Weights of a small transformer language model.
Architecture: rotary positions, biases, untied embeddings.
Training: a variant of Muon for these matrices, 91M tokens.
Each number is 500 + 40 x the weight over its row's rms, rounded and kept within 0 to 999. Layers, rows and columns count from 0. Numbers have three digits each. The size before them is the row's rms in percent of the matrix's.

# layer 2 attention key, 160x160, rms 0.103, rows 49-63, columns 40-79
094:538576569470486516449485511531480481549489547479518442466470524498461479473544476540545525469505535516510528437453527465
093:545524509578467470523514554508491490509492502490492516473503484501529487447524522508516503584517452507472466491505459461
091:443481502455561518553462485551485470496452535471499495529592542455583524517465494498480455524519470466478491520501518547
098:459489503444548488492416507479523537532493504513508538586490472562507514473507478497495486483505456443437501440476494504
086:531503510519418475552524517549495468488518502548522480419521547464514512464527492526503466493419449470514587496472575521
101:499452487548487446473534451532537523489448486505567539548457501500543474466457510492496501508445493485422501527590577501
101:472477450446544457490479505538549453533494508448488540584554458553540475615555511512490581494481499508447504456479466532
090:548451529506526489478537470487428452523516535536466529464498463458561504531410514526474479501563501441443471507515577533
091:539524462532543502441515489474542512597524534556510477507465522473452571444507454515449569533492491496509477498518488430
097:478467474530518570461543487463595423501541450536477427519461497453567530529512476595480464472513536560484547496462482564
088:523519475498493491496494451517540525548536509516518432533470522559547463574550549533449505519485464447525459481497487449
090:516518461511528475503509454476523474494505547502498445531521484551601513484527545547487451430481515490505545440569495553
093:497494477521544447476597529538436466514565475450523494505546479516492435498442551548508541496501535544451531482449542523
093:498438513565491480566460564478479547445580517442517498493533494518541565532541445504569589493523432469470528535475559584
093:475567537563439469465503530478430485557485508470512482607556535516542473450484533516488519473522454486430435495528480494
# layer 2 attention query, 160x160, rms 0.101, rows 50-63, columns 40-79
099:552558498521484524472459496492511498460544482489528486488420468444522584510527470527429506415501563487552447504442499513
094:507468498487495555458523479494480521484499515464515540495465473540554556432500519532492541432525535516415481434507487543
105:527488459547476507453548451497530439520509467508417505546536501506523461423529523503466526538495538431563573483563546456
088:542489479481497515553473509534509491535533462522574496457585477482502498427431516493447426533517464491513512564488520527
097:484516486528496565530530571553551433486578523487473492517517525496480594503504447519448473572542477524512626558493487464
105:559548426533478519471499504437534462571438569485443552491528581443430538467483502513535516587491400516545462529497477520
096:434516467478490496557552435501513547531518452508561451528444492556491493540496509491566448515476447570522547489538523528
101:508560496527480466491479481511516490481469565528449507515436463474457470511491532529530513507471528511470522461488480519
094:486541544544536522539502521457531548444450526446460565506456421518543565482522467479518397528515523441502415561495496471
089:469482418540488517593475579503520471555536436471481575446498540547471563451437497516524548458483512419465491467532536495
095:525473510596455504532513475524493475493474460512510465440520518520452455537474444421434483456429518518597471453549509506
092:503515481466488515580507580503517494496497500492456527473464502439513514511517493546434517399541440539491552556529497516
098:505506530533501462517487445465516507530519483530508488500458467415550496516446513556446471537531530496446476446563449484
098:540463447449527454496465465479502557524455505509543522464504499551409550519490534480438537557457597490464506497445484515
# layer 2 attention value, 160x160, rms 0.132, rows 32-51, columns 40-79
119:507547474482543492403555522420563499505497427485486487532469521433515556466506496519522499626459487435529477502480618560
123:499521471542519548466545469524543505537450420479467524505475513550449491458420498485460581494472504505534533489429567527
123:489452574481468580515506441509456472498555548462469540480436539472446480508437446418470466502541451492530502509486561477
121:522501508469537477457482476419514468459517484571567492455495441552470517551449545567511523524484582478475513464459495458
124:417485496479492537473407539511543488542508467507496488440497518469426582458484498554464509496486513505544483485455544506
123:540491463484544468509390507470537450433469500548436501475471479489456549431522481516546494472486429530508526503498507447
128:474485434519508543548500556438475476472474440505564490505451477482516446542525549483403502539477524465503480473556443413
117:478508520475489484506569477464523454485494461411540475442484458454505498607509561443527568466546457562533501517519504512
130:493514565487366503524531439470529568585470441515565485460543477538466432566477559525467448485524497476539551488539500465
120:486410534490479462497481489453476458506458571565517572459509518522515541465566481567501477507508505550605483470499515529
122:501445426468479525515578478495528417520551466588463528392532556509478483513563515537459489458495535467470465446500488506
108:449571437493565542499461442502498557553449480489528459468482532504500502473461518490578533485548458529541532515432459481
122:502514454492554532510499478542487480450491477484532494588485425568464479430608509492557540553568490511585433512567442513
116:444524507535530534466492443466505529500493467514478541549495496500493504565445566486507546479473544493520512439507522550
113:465535545510480414524514504508494501500532472419500519489474450477470560466555507490517546470486437531555473430503508430
118:548445490516510508475456443509517500529551484506539532534498477432452435472479510551519574497465501461520500482497456507
122:497479544483453507471486504521515457449537503416508468458438450554537530453544400538498544518608519504493503507487536542
124:542468438507461471529501588449544509561606557480431562510524503506453453544545532516512512500498525465501505473522478474
117:517496454582454521464525516451447530452543441518502528539474534454450515518591521510516471479615491429436483517439504496
120:469506498457500504507500522523501482518542498480485490474517453455510490479455494532550537515578501411490447532506504490
# layer 2 attention output (transposed), 160x160, rms 0.117, rows 32-50, columns 40-79
130:515535505490570501470532490450499538537575524525416509451504471494517497486512570558457475538404434454515540499555454534
128:531501423529541523540533459520575534487513558578474501503408482483448541473497565506507489551470463439525548408474544467
128:434483448499396511540510526557491511540481506577402513510463493465547517451540450526458457520510435565521510510474527470
120:539493528531491485522443466439497506473475501512425531438474491508485573490498486575528559488454510409512473535431496540
123:579565466538449517555507529494541519508438476487455506502494420506458581489547446472475542547486431513429495441570511441
124:531434555510476525515509600401543439493486480481520518482458449469494510555471528427501538534463471536517429489490475515
133:574466504474544444545500477451441496521549497480517518411525537462540487558506555517477503543459522513502560510573468498
119:451495569504456490447475488515573551509451538519460524483555530520484489489472494488511425507534471466509578539492543462
133:533511466490531471479513435525500592489501547509569476427467455503503540565560402512524596529521537521521493527543512490
126:558477487457475497458533533392571453518454532484520520519500523496460545526483552543537496460476537472399403516483471489
129:577422484546503518473489387543561587471485467595519485543494518465511548520520576558533446454580504490494469497536476495
118:544489558561464557567483506501525487415467531516522485500539482458471470501536489389436452500522461546523487488499521532
129:519558481545465475584549498556496385500574355504519492509544451557527456438529496526500506428542450497528512490469495403
119:447514497469551512507570426426536479390534501566471506485480514494457506492475485436467568475499499512507433498472545490
121:502402572503461516454515546509523488469534510441512539468489404551503580458497490553515555482438470495579494523492432509
121:601540453500523427542530522517546436416447499482532495516464499546501504445463571476452532502484502535436503493535520509
126:560503474568492479568487544538468506486524475564505473482549499530495470437541400497520512481481564465441506450486448463
128:450536482484474533491524452475464476479533509438462453521438503465511507594484534518566552509458424460460594462462470420
122:559502495550531527452487539545428427492488452524490459460519503466455520534509473502486474525470487537532511475495515499